{
  "num_hidden_layers": 9,
  "hidden_size": 64,
  "num_attention_heads": 1,
  "num_key_value_heads": 1,
  "head_dim": 64,
  "intermediate_size": 192,
  "vocab_size": 2934,
  "hidden_act": "tanh_gelu",
  "norm": "layernorm",
  "norm_place": "pre",
  "norm_eps": 1e-06,
  "positions": "learned",
  "qk_norm": false,
  "attn_scale": 0.125,
  "bias": "all",
  "tie_word_embeddings": false,
  "parallel_block": false,
  "extras": ["capped logits"],
  "init": "normal",
  "init_std_qkv": 0.0625,
  "init_std_o": 0.0148,
  "init_std_up": 0.0625,
  "init_std_down": 0.0148,
  "optimizer": "muon_variant",
  "learning_rate": 0.0107,
  "lr_mult_down": 2.0,
  "beta1": 0.93,
  "lr_head": 0.0099,
  "max_grad_norm": 1.0,
  "warmup_steps": 200,
  "schedule": "cos",
  "final_lr_fraction": 0.1,
  "batch_tokens": 16384,
  "max_seq_len": 512,
  "doc_mask": false,
  "train_tokens": 152500000,
  "max_steps": 9308,
  "dataset": "wikipedia_en"
}
Each number is 128 + 24 x the weight over its row's rms, rounded and kept within 0 to 255. Layers, rows and columns count from 0. Numbers have three digits each. The size before them is the row's rms in percent of the matrix's.

# down: layer 5 MLP down (transposed), 192x64, rms 0.396, rows 25-124, columns 0-63
# up: layer 5 MLP up, 192x64, rms 0.349, rows 26-125, columns 0-63
down25 101:138126130116147128135120135082129105122130139123121160149162151100120144090123142167100155134133131161114152125111099085151119138093144170115063121156088093123122097131193135123135130113167122
up26 102:124113148127108089118118140115171183153135168135115093145111089111116113121096102136124123095073104117114088124162138138108094142121146114102106147101117158157124164169117135143091142123120094
down26 102:135110128134116120130129088120120077095081117129136145142126178146138126105130172143111113162153117154109121113120124118115094182130115181120098128106133110162141105121170153129128129184149089
up27 121:075188134126104104125117130119101118125148179142116124103135117122125179111077080139130107133096119136084118103108123111151122118091118113106138141131125103136179149156109153153125142160114105
down27 126:095168139111083128173126120135114126137152138122117129116098114133105111090083125156165121076111136149106166132099120094108098141135109148109127154154157141114141168152181138133159145162119121
up28 108:114111108119139083123124129136130103130111175154127103153150115098136100154145101090135068145170113081102146092106079145150143095123158104142124144125146113113143156161111147148125134149107156
down28 105:074157162102134170108141129129140162167099098124134114139130125096113113135111177112116157068157130144141119145109100129100118125112110141113139106133140145120136160139171094142130169165098100
up29 083:160083127109118126111124130091158131136140135155099185142137147170090166127066110122143132118153131138178098085125116107115141144120136148128088109135136125130151142140101144120088100104156107
down29 087:108077111153145119108095121122164126096101128128100131117164105134164132135142135131127157118170126113104098159086131161180145115132168158142110152125099143165141112145159124094115126145079115
up30 091:119135161126067158116167133147129148156091119076123154128121093148142125132138140132110109111130125134149126155171082089093126164130139128119107143104136081160097098147102089135132132123153102
down30 084:119157159120141108133119113130147143108122114141161061158148123108125126152118117165115122127152151061162108100113172121121144130114088139143160103149149136072165162128128105126120142108114104
up31 096:160131109145165121153120114147130100154138129113136114177150113143134116071114140137119101127134141121165129112133124102106152109127091206131128088159124136135137147105110101123145106178128074
down31 109:125144080109124127102158084119080139121110142156128118049141158130120150152106136119120116116120101121115118123155126137145129107127137124122202123142127136121129187157151157122135164101126104
up32 122:161153140144152123160108156119109131163120097162119132154083099102169101130136099111136117140105132142171142107123149139120121095145075129095134146137104102132089122127092110125189116159154120
down32 121:091086083106115167101113125119151063130151115183148096111111115155121138113106150133157155128146132124126142140108118146138141155103169168146112116120110161138145083158129104109134155113139127
up33 089:106166118143123129075080136099125137145139142126104111133102058124143173123145129112120098125120101127179127141106110114164172117139145094118144136148150137137133153116114142168097089151106108
down33 092:116116132125099103161131090103138127147126135120124105161169167145076142143098143122143142108140171112110126104130097124129142143093130154130130108103154130188145101174085104096120138177134120
up34 097:141125157109130113144130128128161112167168131113186096133074127090116107105130116151134106143163152118171131099094145090155133113103119153077152117115103166149125121100105142126118098132121102
down34 075:167139184105143137134099169121102167093120130143104094137128121092127118191142115118094138106174156118124128136138126118113161131139123064117098144083099134118147145134120115112158142136124139
up35 101:122166093129125125177131158133137134140141154147116110125142095116113159128087168110159148119133101120098144128113079111079099130057128098102154109102121149110131133105104109104113141164112134
down35 136:140140134138141092151166138103137146102116174121117107148154139123113150122101152136166134180123126107150158105100105115113120127100098126085124084139174131095088164145163079129136109121125152
up36 093:122141164129047174122134108107140141148103143099145110137125129129140126127147113117117178107143113104102107147091120115117122100122163126089155148135125116126066138157143092138138156132171146
down36 081:112141127174126187116149115129142131145116147104139103150132093177104080112129143101129156111120159129134127108124116186120102118111126076135161140132137107126128166114114060133126130104157132
up37 096:087134126169131140081158181151112136131082134068160121124152100135141162127125116154119151132110131145055133144138125148128117130126118154114101094106115141161112148152154148115135139111108107
down37 081:135103185148137112126098135155146171134150108176166132095139140098108123154105112155120140141157121124120176116115134122130100108091131115120104080147138092139119106147152158085130121130092169
up38 083:099094089139116139107126122106102131144140190146111146093146132136135148124142119094174153138119159083152072127135133163126142162163106087132146145126117138141113164177113139120117133134093115
down38 086:139141158110117145136108104163148090127100091125088182135129117126169150147123121129133132111137120120162152140153151106106130129074143167098075115156135128101105130107142148108158137074147105
up39 090:135107101115097172117162142156128139138104129102124094107124110146150123133094165139085144139105081094116096134084159109118146137119082126111132119141098114114104152173118110118091157104127087
down39 091:155102171113123113157117108094081121160127077104135135126105184118157126091130136147126111091128175127129138144149099149113158082152147144152146117132148136107108123119122126154098085156123152
up40 090:108125134121129114125160166101110127175159201114094097148137125125122121118083110156161123128079163121100143106137083146129110128105120090125163123147100119137131117138124091124157129138108093
down40 108:136120123108139144152118135101087147169160116154141106114113116103122136085132121163088127129084145144110158114106129127124115103163113132111131154114124097159097155133164147196108139131168081
up41 112:136125130114158107125134138104148133131120122139138151145134121092122082086102078102103133174094121127132186125130113111148134152109157180113108125165121093143109111098082139147144142173151112
down41 093:141118131114165116131141140117120116169103129163184108132145131141129133131135074110132154160113140093115153120189079105135111085123153116137102128130153141169118078094088133146144117120117121
up42 100:087109141106083117148156144125139113115140149118126131122148101108118145132142140130143162131139121101098141136168117103102152143123171097087124149173097077103175150160098145118124157119154084
down42 101:171145101142123128127119111110090139123123117104122137114065148118138096150105177110137119113125146156139091160146123089133136136154135165118140151110150145125109093160182092110069111138128140
up43 098:153108100111114098115122131148121161129137118121100113131152112146186095132120081130132111141132122188109107131122165127145115156102071137137097130133131093101089160126093127136164145173150142
down43 084:057110174148126139151083087109140101142149144122147129139126167115089158134113134111168152104146146088152149119123104139133133143126128109097140081154132139180135125096149133121124091116131128
up44 092:123158159121165169135128146152105105173104133120145167089164097137126135093095120165132128106108149151141114132159150121162083142120128103091156108131103132164114102154151088093143122115134119
down44 076:145178113140131104112099147088134107136149151120107164094137113126100155101108119167114112151092085148121126115160146135128101134126162150105150102146121115139111102177129098090181154130124158
up45 092:133139083109113146108118146131106145126101102146064162135132125164142144115121091136147130152132157151131124148131122109128106148141102069137097150113139145092098069125160138134131083112092097
down45 084:122119124123110112144116090149132126163161146102128141122083134110126096096119137126152120151087109156136159148134128180098103074183115143106136144100087114141137121162134175127113131110170115
up46 114:132130121118108143142107157100130152131117129107116150092148094121164182132106100112122108143113150146118092104143087075109090082146111144145144135170123150144163182110134139163141107137107136
down46 108:155149110085135090135117148144174134120165124160130116130141090135153118117119055134096137125133134181164146119119120123146069141154089101138121121088105149139129110118155116144139115111122154
up47 107:121196098114122109151133148165142122120089146151119146110112127126098121103133154121092155074129127103127088128160085120133118102125183088102109146091107156117125130094119151122107138127115117
down47 107:132133126116159082133142164100139082104125115142123107092123122130095152090119151134101157131136086175100124101136136142141138104154145145140107127127147153106183123102128187158106143163136098
up48 101:129172115150150150122119144138153108101133163117114133116113140123144120128192099110102104171158153086125121124141105097105114141122118168156133158080109136072142136136099148115137086126159101
down48 097:159164126082095125143147132103128148133158155125128113113117093123180175140130094148096133141133127159096149121150172085121124129125126127094081157100122169096129107140138145125133149083142122
up49 080:153146134158103170114173100123095142145083094095132116107135132118173118148156113131095174154132144158129140118150134121149135096114156133099109123093104146133096117103070120149094131139150141
down49 077:103122164113139113153112166154184133102142123139110111160147152130110137116142137121211104121097117124137139091103127103110147114134118099151123103135096102116110120170114123125102145135192122
up50 079:131107115083136146117136101170117146146109132143160087107109101117137126157097111123115132091109117130111147130085173099134139146100136138060119071133149102113108114130155099151116169137140141
down50 083:143088147192115116108142137098146140130144150122132130135159167136138129130148135158123094165118103070104104140123119137153103102137142094153159125145110125168146119089067140129143122149110093
up51 107:108142084137132118133133144110176114111156170098099154090122123142101111120131153123088128172107136119112135119115145079101144136137154130151150150134116159144138142140116161092061129090105103
down51 120:135113153117138161129138140135112153133140154115153133147124145162102130081124082170142083134119144110149128139107159096131135075110111132133129127146070149120124152162164114162122087144084094
up52 100:125165167111153112164103152100124112117108137093089129134131131103100153103107137127131128126132119098141139080158107152082132147162181133092138138114095093145136171177130119126124147095138105
down52 103:144155087112116115095149157137134147132139105110128153171088090112112111151139121161150113090132119113122162156127129129121141115081133162140119152150133097088163189157108108100120108154131094
up53 077:161116114153111124116139131124116088146162135116121135146096128146140153078155124129146118137114160100102136122126138130149117187125145123118085131117163070102129163125180101156112094082122156
down53 070:133170156102116107120091122088122136173118062122147143135122210126106147176136171160130110109109130093116114132138153135131139113087140141160147137113110145111139117139124125129113127101126122
up54 089:115085154153119176130159086174087115140110113107130134152144135116123096104145160105126124187153127109159135107101131133114134125088120128144156130093108102106122140097096092128090117146147105
down54 089:145156141130110142123115144127125159109133144114121150106149043174115132163109101175121119108118131101119094101152134157131083105149131134147080114167136127151124119116098147130143136147147084
up55 085:087141111157160123146116121129081161147092159105119126089155128125135161134144120139109132134157145108111088124138116131116121153111150136176130115091111125134139105090112127094150066142122067
down55 092:112102134115141151131151153108168102123163149118145099131117069143156118146142100139113139110111106113076099153147097176162130107145122123130147116118117152151146183119116137140152061133126122
up56 078:114122117144077144112180108171110146113129132125112160143139173093111121108121130177170164173147117100121124120109111127118105151123160145133106128130072076116129112143158104101125143137130134
down56 074:115092167078132119134078169100133136168124115155147115130139142155158166131110150072096128096100153141147155153136108155156144122118120098108102161118133128160132104132091138131151120129121094
up57 114:112154102143120126125145145091129159122130167100134110095129080156143136113134119104137162137112131188105151077118111108178158128136105121105078130103094153144108141132086149143124091121136139
down57 132:152082104145143111121120111154106100110132145141151119139128136136093109125128118159152144156148153040129122140152109161123098147135129141120189116141155109151119160110164105096122138134100099
up58 098:096111146109117094109133169153143116152128168116124127115104130101142132148142135112139132103111132102133110130122139140123120131147151154118106166052107175165128166133083072114124178129131142
down58 104:099111127162154156123126127087119121142143105143190150102150137123179110147141150097130135103098103117119137126112143131135106123093174127124136114138181151091121142130136129176101089079126112
up59 109:162155116092136116119133083090152129130141145109123134100090122141118082126112124164101087123151141144161104129117124167111157112093180162126158143109139084171155151135112136130135160152142118
down59 091:090129142138113162107146156165136115137110133126155114111106100156131132159118128124158135148148138124118148107147145128158129176158104131151060110109130133095122110149097155078078077133141112
up60 105:114123169132160106159138163163114132126145149158132100136111106107131117110140108142182107143109108131105168102085176116097168098124135095093117142113128096123122112162134134142156185143134137
down60 130:101157075101131133136123127121122134109130088071164084119124150126126131121127098148147076171106115140136125090160150138116151136124153121139121129159111114178178142112117137172110139147146106
up61 121:100169141134097162142127081141151152168076123125117156138133119134142099128148114063130114096154176129165143136120137147126119118101095111107138132144138134111135153095116127126139166179150151
down61 100:180114134113111103128096132177093098110111134132116133162142151115115148107117151098134132110161135151172144075109145156103139107124132117140102121118097122181141160112130144130188126104095139
up62 092:100064112126141111110136124109117160092144160138119136153142110158141131136123102120158126168144113104124087095134154126160181128132094139126118142096125148150123181143073124150098152151107124
down62 099:098122103162113116116128125147101081111156114163114146159151170129112143133147137118161126116130125116128087118117112115118113079124170112157148147091097179134145115109074124132154120147114181
up63 127:109121094151136129136179193163156113160110117124102122112177106195136145103125121163101165115164121126087128136123121102123094120108116118135107116147138142098115160107112123138137146118098131
down63 097:079146121152122119105126091113112158100157121097123136125122115113147129129124125159137088136112124155146122165109133129159147160142106134101199159091109104137159113182094121171121136104105132
up64 104:163089147148193158096143106144116137133104154118107142127164096100130137110121104119109153130167101144115122110121114156108144120103127149101101146131127113134105157140122124110192105082105171
down64 104:109142132107082169134127114113139154129167098130126151149097100154136082132125165130112156109114141103131116094116130117174124155118132143091145150139185165095091155138137090108116140121154095
up65 057:138111090106145107153151112167126116157165123123136102110116061155134139150146107153155123113142126113139134113132144103099141142132164140155132078136145111119138107122192177102108118148118084
down65 078:085154129112113100152078178130119127140135115138129125176161109125170138158143098167113096137131101156131106109126128104104160139091117129148146159119135135100153095119118191127120122089123118
up66 091:106117123172099160098129105145123139150132141119108108119181107171103176090111115143131149081132151148098122156143103130124130112120113104128087129145117134125117127135161142092107069123097087
down66 091:184143116107128141095128104112172111108111163157146125124120111146110128117135119109174131145119094131103153100155131202114119100131108125128102116134123148129106178117107097124084121178144139
up67 072:115132144122128186131148141139135144087098115167103142103136175128123152146124156114085134139129149120182126108080159118133162146125136098132133162134103080150127094156165116106129145161154128
down67 075:164135123099128109135092114122069158151134162119169127130141131145123129163112097164104116090097096079106133145166159119148120135132103145135169126115176166135138089104107127138133123121116104
up68 102:146087166136135124104101151102134115124140129110145142085143129150141127162137105101140102161176129124159158118152144141147151164063120126114112106094107154120123163100099088100134121128124081
down68 090:123128107118163137157141169136158116117078112167158129174135159105103128072142162100098122094126131131111132101136111120114112116139155096154149141144129073119162113093120106151130131131167149
up69 082:124109148114130117132109156113106153118110150128104114116123113174145106156107132083169149114117177130162113118152164119102114103092080095112102086079137139137102121139134137075110153121121107
down69 080:143152174135126186162116112102129131174126090117126119100127134090133138117138096092162153109153107103138111098124153075169142098105115137147151105104146130117143119135117113129149110110108181
up70 077:140157119152081106110099106146101144124151155083105169140120127133123132112154149139135089129115125132146116158124119125076104136132178133136149148052121114125116100154173115111146113143094110
down70 074:111106090176161108124140125113116130135149194104105139136102168128104114126125129129129104152141162118116114148119098162119117123139127074113176151130104144151133135162126154129154117094064136
up71 115:119118095105082126134124161099153122097155174091110138087119114123147117124160199079110122132123139123109146154108125123097117143144113138126099138097147175125159158085107126130134150127147135
down71 110:102086140125126111145118139143143151121149128151127107162122128085110114182113138178175116097154118119072132100118137110125103131166139086113121107117158160095165133116125128118129157100168141
up72 110:115123079119089122110094176118110143112149142125133108144125135168119193112086154082100114091110095139102120114125119143087118146109131124101100120159116140126081147136127141155142114109104102
down72 099:131091128108141123135117145130090133137114115088144130097095115155127131126145137149089179129104104113154130135084093130119168097158177170145160151103117128154119112162139155116144099094170116
up73 115:126131125175130139123097169095139164097097171109147088098140138105130113167131138118146135151125150143116152140103113122080098080089134112094153141153146128084145135107114107153115094117138102
down73 099:170114142106136128139161088140111088163127120122112102111124163164154114096137100152108144114124125117110138089165106194108105155108143068131140119129138137123145134106134166149144124081113131
up74 091:096127134116109142134098133177127139137133172157175088142121062137161146138073129131115107144108157122133143096099110127116105105109121185137124124121145120139151144157178114108104138133128133
down74 092:103169125157147106197116113073155117144143153135122131119158171123122143112129151127061139087139160130112139119097127101141112160157133121102112135119095087124130113114134141143113122106153157
up75 100:108142132190128147139108134134130113128089124097116152114180117138118103152152122095174129134095112113086148148143104112109120070151150092111103133102091149168137121123115111118164151103135114
down75 102:100098093170118131155118132095181135146113109137157121078121148093127130162103114115135140104146115148160107150141153114165115133164078141104151123118090164165122137118155124127095148131130097
up76 083:127136196136134150141117116128102140117110124131078133146138149106114118094092129122099130140137161092152131127083163125156157139149151176148132125111071143153110103115082112137111130142146089
down76 083:117129070103090116113105154096177116152132133120158129085128136127124197156157114127160117120079091139100130123137138121109153107093118124137119094140141151123129150136143139136130160154115175
up77 104:113170118167117155147104175115070134108125170142122155147103084136134130089124152149133119131152097094149136128098094161151159094129150110135164131103141116108138115139128135126098160157160120
down77 104:135111145105107112159134145113121137126108120132154172132099134148177132118141092148147151144158155110146124143096124102082113106127095125103106113118147143154136100103163130174161149123055097
up78 087:110151155145129129131129147144123090113155109114104149112081112115139112134127135148144097158136109120171138146115078144089136109188125179118143095103087136111110131119109181129122136130179147
down78 103:127118060079151131124120125113150138133105130146136140161120123096126121147168126148109087115086106141150155148163136156123144079103102128088140145097153155138123158132131137126158082138167133
up79 104:074126176146178124096120131119139139178135140114134114154112107163158084127179142116104117131113164133103168122108112175162126107147133106119130109100128127138113105111101159135114106125142098
down79 100:141116119124118160106103113089093086113117144116107166099136074176106162124145112137131133126170125128096148185121141140152122149119087132137124158167148111162126133093148131137150111115092139
up80 073:099110140115120156115159126156154146111099116105146137129119133143133116097141158128111158139113137154137142146144106115179109129123151118070089133114111144149140131103162089181154126108113204
down80 078:150118141098129091152072146101113121173142154173120133140156105129130130136108105155113077109117110071138113144150124152117111145110143118165149145146145141097148143148092159109155131092124092
up81 141:085135124089162124146124120140154113156118100137106115164183112121148126143082098135121100167142120096155131120076105117141152143118111075140138115150121161112140140101155136152124119083108095
down81 140:119137171111153152104124098099131143143097103128125131119115093115128099140142087145127183119143153117117161148122131107125122160175084143117143130132151144169096119154145108092089133176104088
up82 122:184141115128149131147135100170115135152126134148160136128151103127168105121084140124115104126143179139144099103136163159145154097117122112076138119127101138143097139126085140079110160128095145
down82 135:125129120140206180073113121098154123124157129120096113089106132120136145094126087148156143129110094155131124147110115149122162127090103166158135157144110087141127132155125150119130143114131125
up83 094:152122119145119172087147126077120148161165118139115124151130144116140120123105140137147144096112099087133124098086061128112149178134144113138109068133130130127138142158135111112114108173137113
down83 093:142126093120104136153149131126157138105118143106118148100136139141095112066161139155146099108148110162127142105135142107153146143103114119128071107124114101143184129131161082142177150099128151
up84 100:108129135097168122089102165140137176129127151083112103110115116136158102117118106122100126157099142134116086136092140197120156089132125123118096119131161139164143159150142111124131142116090145
down84 108:103138113158101104129138093144172145122137125155127103078123135122073145121173164188154114128135148108154118092130142123112121123152143161132150146111091109112090143103099135109110133160158109
up85 097:127142134099166106120096123107165136081114138126123091133132077148155085155101109148095110149177152142137104135124072125098149149149129141124150138138145120123102149095127149127160111092145089
down85 098:122140154151054134115096133112146114131115106137174143103120091186118151135148107099111105100107113124159159147139159140143125119132110110102123201120113142100142127167134108128118156132126124
up86 112:123115128166123161138173111140089127116097128085158136102143119132123111108141147181136127144130106103143139095097096079124109152093138139111150098099115094163089134105123094140121084152150129
down86 116:187136130111129123140101089113134136149165140148105138110137121148167108137098134097087119126101104153187142107114175108150088113142115099108146138118152173127153120131155130128136140082100109
up87 116:147117101125118129128108120158125148116151116151110102122154111127142129120109082142092135167056142149132122109101174158100133140110148123127124090179108121117150138112098129190123159122168125
down87 103:107113066092107157106156121163119102150134114117095124134115121149136131167118175091155093146141088116103156155124088135160139120134098155144125141147145110159110115151137113162168142113128099
up88 099:126201122089109104144125149136112147097163138140133136099164112115147143124122137101115126172137142129090112131122080130123119106125168106115125164126122117114169102178143156116149116119097078
down88 095:072127117120097116144149069166109126116158125124141129156167112097136094128134117083181082157161136140132107110146115124129113101098140124150146175121113131138156117147136131159137149098108150
up89 122:100128139110081102129139125126122142166157132113125103134150109148148145163111137079098160149083108154108158127109134153107151091086156133114120111142122098145073130123084160150135159144136098
down89 105:068151127166105156136124119123123085137144127150156117125126164103172179150122126141132167127110131085108169137076137136146159111104104134094108120092136120123135156141127173107117124101115136
up90 105:081122102163153132142121164101134132118136132090119108154074132175135143157165131099134145103116113114158134127137155124107154104118160148095117156097137132134129136094058116155142135139160152
down90 082:080173135103108108137170128171118166111180140118090113126101107109144102134101161117088118142154129168104118148114127140118107148139099097167164134135120119143144120120156143095098126093131126
up91 101:169162105153165103170108161165109135112163113152102111106157132120153102159122140178129150126096132146109137108108126135083103079103124136130140128115107113109138171118087112137111162140144136
down91 094:063128121145133142137114156124117153152130124129119120124162108074063141136135075133118137151134130106125142174119188127144103097112101122133099169139125148106143134107127101160146158143118132
up92 112:145172125158116115175126169144151108169116150133132102117164131118138160169104131099099133101150109086131129116117092083161143076150111136104085099116117132105087130120130135131139153115123141
down92 118:148130101085158110144101085102133091120097143115119184145162144161129106146098082091131114144167104122125133171123103122144133131152131151160110163167132131111120135078139107129128131136145151
up93 075:131141131165140129150141127111119175149144090114067161114133097172145146140127117178125130085158114148143114143113149133141141119149153114099146115107114109108145084168110158100182132121130108
down93 077:146150159091099141113096101113160175159074113148116153144075099104114108161149141142104124106136151091115136152117122105122129149159100156114123181089163145111131133117118119128133147140114112
up94 105:117131098123101070189130140129145125169135127120091178132097103098167141129167139113114138152080112156118137111099118154120142120131127143138109130114133113132106104089140139143130168153177147
down94 109:094126189142097091149142117119137158131107119093126136092144132124152131150129125144109150171145122127148115118083145137161182132162109087132094143101147130109126120132118136092092131163104173
up95 075:150108164134150167117165115117135144125131135090138128163127094133118096140119132153180123144158120134103134085111085158059143131133113125117155115133109172075144136143122100111148116094140143
down95 089:103121066098125119163111131108114146155141076107130157123136175103125117120119123136106098102136129137108125157189111119124134103119097169129106107155165132153175117125134139122172143158143106
up96 120:125111123153101154152097147163116158176133155157104081149115109156109129145133148122093193118115107111139137115125136133113127134131147107135081116136121088111146150102110139145167120141179085
down96 123:146122104095119120128099152203178133128141134119136137126131166127121127143100124112115107104158104143152130154110109151135141086141156158087113054100127136143146109151124095106128130151107150
up97 095:159097108138117168116121099100117112111147146104162114128165117131157111135135136095140102131150128152117167107100135157134111072137117102108142151132125091160147125089128099073127119188155134
down97 085:115067163124131074148121114148120114148095149148139187122103160160122170155162142155099151133125119099116152124130140149099117112085106135125132132138139088123104104117155170122151116118112147
up98 091:115123130130132114103082179141168122110140153106102139144188096124149122116145137127118137153152153128128099120136064111099121149122159141164118151083137110139115159135092114120162131160094103
down98 093:175136139114131107136100126126114138178114125110124113142092190150135121104108136102082135098103129143141156129087192146155145102148159123079124108147119146156128111104125096133149134101126138
up99 099:120180124089119111131109152102101143111133137106114137101128122092135103121094142172141149160162167128141119148150110143154145105119173103080111162151138167115151150113093127131108112123073125
down99 100:130132102147139124117134120154102143116170153140162114140126112150130155121124117137076141130146140106129148103088163163085125138136093167150153114099155081136126190117107086103136115165103112
up100 096:108141160137140152100142114100107182098123113094133142136154066180111125147149104109117089100137153132109127094148120083139110111105084132106105130131100125116145153121092140140140135140169149
down100 087:112146110139121093131119156147104140142159148119118109147126131138127133117126161120095134129175115162125129159072109125146163081094159147135150149132111085117142099189117101146089101142088130
up101 121:103127120112126128122173115157100127102097107121107164129165141148156124123079148134095111152125110165162150097117095134147153142120176162096086161141132101152143120126098101141143114175138110
down101 130:146129128099118155098187114151125142113092097169113115170112171126136130135118125084098151164156148126127129107173094137099112124086154149141075142135115127148114121094127149134112158123148121
up102 122:103124099153129099142107155142101130164100125136120090128108138144174120125129155136152125129155087102195088148072097124144114096131109107127128167117097146140117128090139142157126162124129104
down102 117:131136140165132144117137116142115104117174152114130176120157079094104134130156083146121130135114150166070143134132170100125159129111143139145159074105099116094128132155143097108127124101115138
up103 098:157103110105092116135124165137120140101158140109106153126184093145126131122111122108158104149128123125151122081131162105190133132081110108101134117162139131148136142145086117155114170119149093
down103 081:116159125118168115148114106130200110126117141139102114165134124121152118105127123080118137107176114170117121127107146172143119128074130141149102154138093099097129111114133119136145102105128181
up104 091:145141144126096087129111141148163129132133161127164120124083135163147170157155153124080081079130124108165126113128132135092111160121160120114095140113120152168123103080135125105143122151127141
down104 094:175127134156162088118184135119101098110130156100112156166133155114137086119144107129136127153117131112165159149094162138130134116167153107108103094108140078119109101096120148141110129120149144
up105 110:107123097142110132163111101150144160118132113170086140143133122148175085090118084122115121138156164121140145130147101185121076128132106184108115120109119095122121116153112104134127136115157114
down105 091:121101147107152123144120138133117109116094152117194106133098161159104148117112098110108131108104104142143125093140126115144136172117115072117174147116133144113189118107141158130108140155171119
up106 096:193160114124082103130139155145131122122177154123085136128161146132131132152103097105142133086118113141140138114120132110087130124092133067119078102101116093136104122142153130122121135107109109
down106 113:129097048106117141128149110145126103154152156123137135120121156136134088149106107150120093150112130138127084113159131126191178122134138142136142117115150126132098146158086110139105122085151137
up107 080:093083116134148127147163102135114151140089108118102120143129141148155151110126113123148104152144117151126134090116205129131154123106108134098113113115132075118092108093093082113129120153148100
down107 094:121160140115100133135120090137112133180188121174146132110133074109092124140105139130112093112117114103120095154153112102124124155153137156175163128093120139128126084166118131128110143121152112
up108 117:091130128153205109111121136151153185167140166122115132143141104118130109148179078153106146120152127103151148143132102132133113120154144130111123163089121120125121122135121092132138087120094128
down108 107:123119139132128134121120120134135164126131148120093125127169115110160122152103058094132130106107112165146097105124144146126150109178118156141073155118127092142098124187139095169114147124117136
up109 107:093128146114142109159108105155100155171122123143113111167130116182159138131100116141113069155116118103107171115136109118136107099172161140105125118111151083158124108152130115121097152117158133
down109 097:173140132125115123105121097117141104079134107129136120158183122134141148135097121141155115123115137161157155105118156142168125112121149078128142135121097166161170157095114122131118079109099088
up110 106:106161168141085123142161133107135149137151151077077100142121137139128128131060154105131118136090094126136145142134123143125182139137162117118140122165112138154097176132127126121137118117115090
down110 108:143107167129122124155146132129158130157145090154133145176116091068137129117147123106090132124105171127101143109098128129098114122113147140107145130106154085125091103160131134165178143117095151
up111 100:109136149160193123131075131102132174108127147156115106169112089177126177147093108112131121111113140124130123087116095143128134153116118124107152123150126129134139139145120095145105075122114147
down111 094:119138126091146122154114122121033118157135158135137133143134120117182163151107102143107117128111132184128146122144112130107144145099114104120154114161130146140115165112120097176109107148142117
up112 109:103120089122120148171086152164120151151061120106140123150125144130157126130093148155112112143111153117106143142074155111142142119131106125086122155136129117134113114088069147153133118120126093
down112 107:117125146113114138111121133133108153142071148099106098182113124163157110137177151139102087138100125151129147145126084134158141151123120133124138126128176139120135126116103136145134138098046144
up113 108:116129125114165151159115127147133143150109125158116139097136103122088106086122096092138099123128125081123125131098103120101157167166122109187108138131130102156115140138181112115133086131112085
down113 096:155107138174136106165122124146099136127077121103116134091133160073135094134127126108160128102126115113106100092124115125123168143186143108178134129163113152130134129133159150125146141094125092
up114 064:146084136113130173156172100143150107132127143089111122144102088117125096155093150089149138092121120155151090155127165157112121104101100119094149147109103172132149119113159119140105129140138140
down114 074:147166128082095142134105149112117124168120111162167132096121122131104138137124112159112092106099127071109117131171135089128139123105118145138160145127165148118159138143098130101172154162097109
up115 124:125110123118168139141096163152144119103131091141096115173123104148158115113092111124088127098117114099119103120070127102106181157168129152151083122141145139122117140117134162135168133119123103
down115 109:141138133142140087116116113143083132152161124146095144137151125097147141138119138108118128116150093152071117133134084151160088172134134103124121127139150082154151123137122105169168118093112178
up116 107:175096126095136126103125126146143100141113143145108135172141130121157133094129129061133077182143160096086131100090102143141089139139122119147151112146136108167135154111117130131128107148110130
down116 109:072120082152094155135092163129090116110139149125129106077141078126124138169141118137122132157106125122164111133101104120146143127156143091096121136136164157159118145158099142144125124154156152
up117 116:110169185133160096119116123147113112177169165105136107103134157171136147136141141144146101108112097114097104111135118121136133115125143096098136134144087104177102148144095094118100118134123101
down117 100:166112146114135143174146097130134079135151125158148120108125120138155083074121125140098160126110171121123156113127127132162110141143106107141166124125119134080131099122102128103086151110166170
up118 038:124149157175116170120119144128144156120102155115106169184138147137121111098104160138125143153136178128116168140153082136150118125124149105131112175124122175156124138154119116135156161149155145
down118 063:137122143132125129165153105136116139088165141131150083171106113109117161123167118128125140151132111160171107155126095127119075143144145110167140132131137112124106131141083135115103146097062104
up119 118:084118130126092125178137122169113088155127137093150114153106138125148079105113117109123155115166146114152108136109121152089109109106126147098108124111133109133155206111142101153110117123140141
down119 103:110127155069137143174062139158139134154134101080113128133127124114155146118133160118119149106098128110093100108097156140171141148123147105132108134165111140114144144102163111114134119113147170
up120 121:103144128119152113106110185185105092114157101135115147164122095136135114101124109119125093134141151104172174143089114105132112151144120129144127079112103100139127126117148178129164130107117134
down120 103:110111143133152150115131070136124112124143146164095147108075126106143151104149153094177140106090125117129157111140122112135134141084129158117140126147156135122143100127131197086161094137132130
up121 111:098155113128158110129162139149104146143147153128162140140162120104118161150122166171136117079104109101090148109110131111153127146151097106081163083151102151159113151109106121140131110104121101
down121 095:076097114111121147160091161163162134137107103129104118122128138108130131112135120141142133138106115137173123114147153130138114109116094123145077084143125203132153177114136128126131091133161157
up122 087:141148112137170154146085132117097131151117104141124112132062096152128146075086131135136100115089115113172099145126129113125140117106153172119129150158075117111120120130112155142125129161141157
down122 081:141133099155140137137113133066119119136141107112127141144144185152153094176146135140160144129101125146104123119147111145120173065104113103169146127127120149148124115149116073137126106107110098
up123 097:092119106126132141109144150133142098164130121099130105128166143148138113126125157147120133125155186147164163146122123135115100174094115094086118101103108131086119104112090098139182110111100117
down123 089:165138108185113102129101175167124113086135144144116152155127117144154129091138133089127085147108077133123115164138131110128146093113147135145101151147135112117132144125084142168098156137104145
up124 097:157129124152146104135121140140118169143109142141129135131093155122157120155122128125181121092140080146135125104155071106086163084093183148120121118122130119156098151151136144155113134111100101
down124 097:134128094082084146149137142155111140086140143161131164123148078126104127118120113153175146157118110103136116075119155121115146120169120099155128167106126123133125136135112108131100190110111137
up125 092:132116123157113113111111106144114147173130150139129068090127112151160104147142114107134114098126123130168086113104177140133131135098112085107101089169116148129129159133069135158116130153129145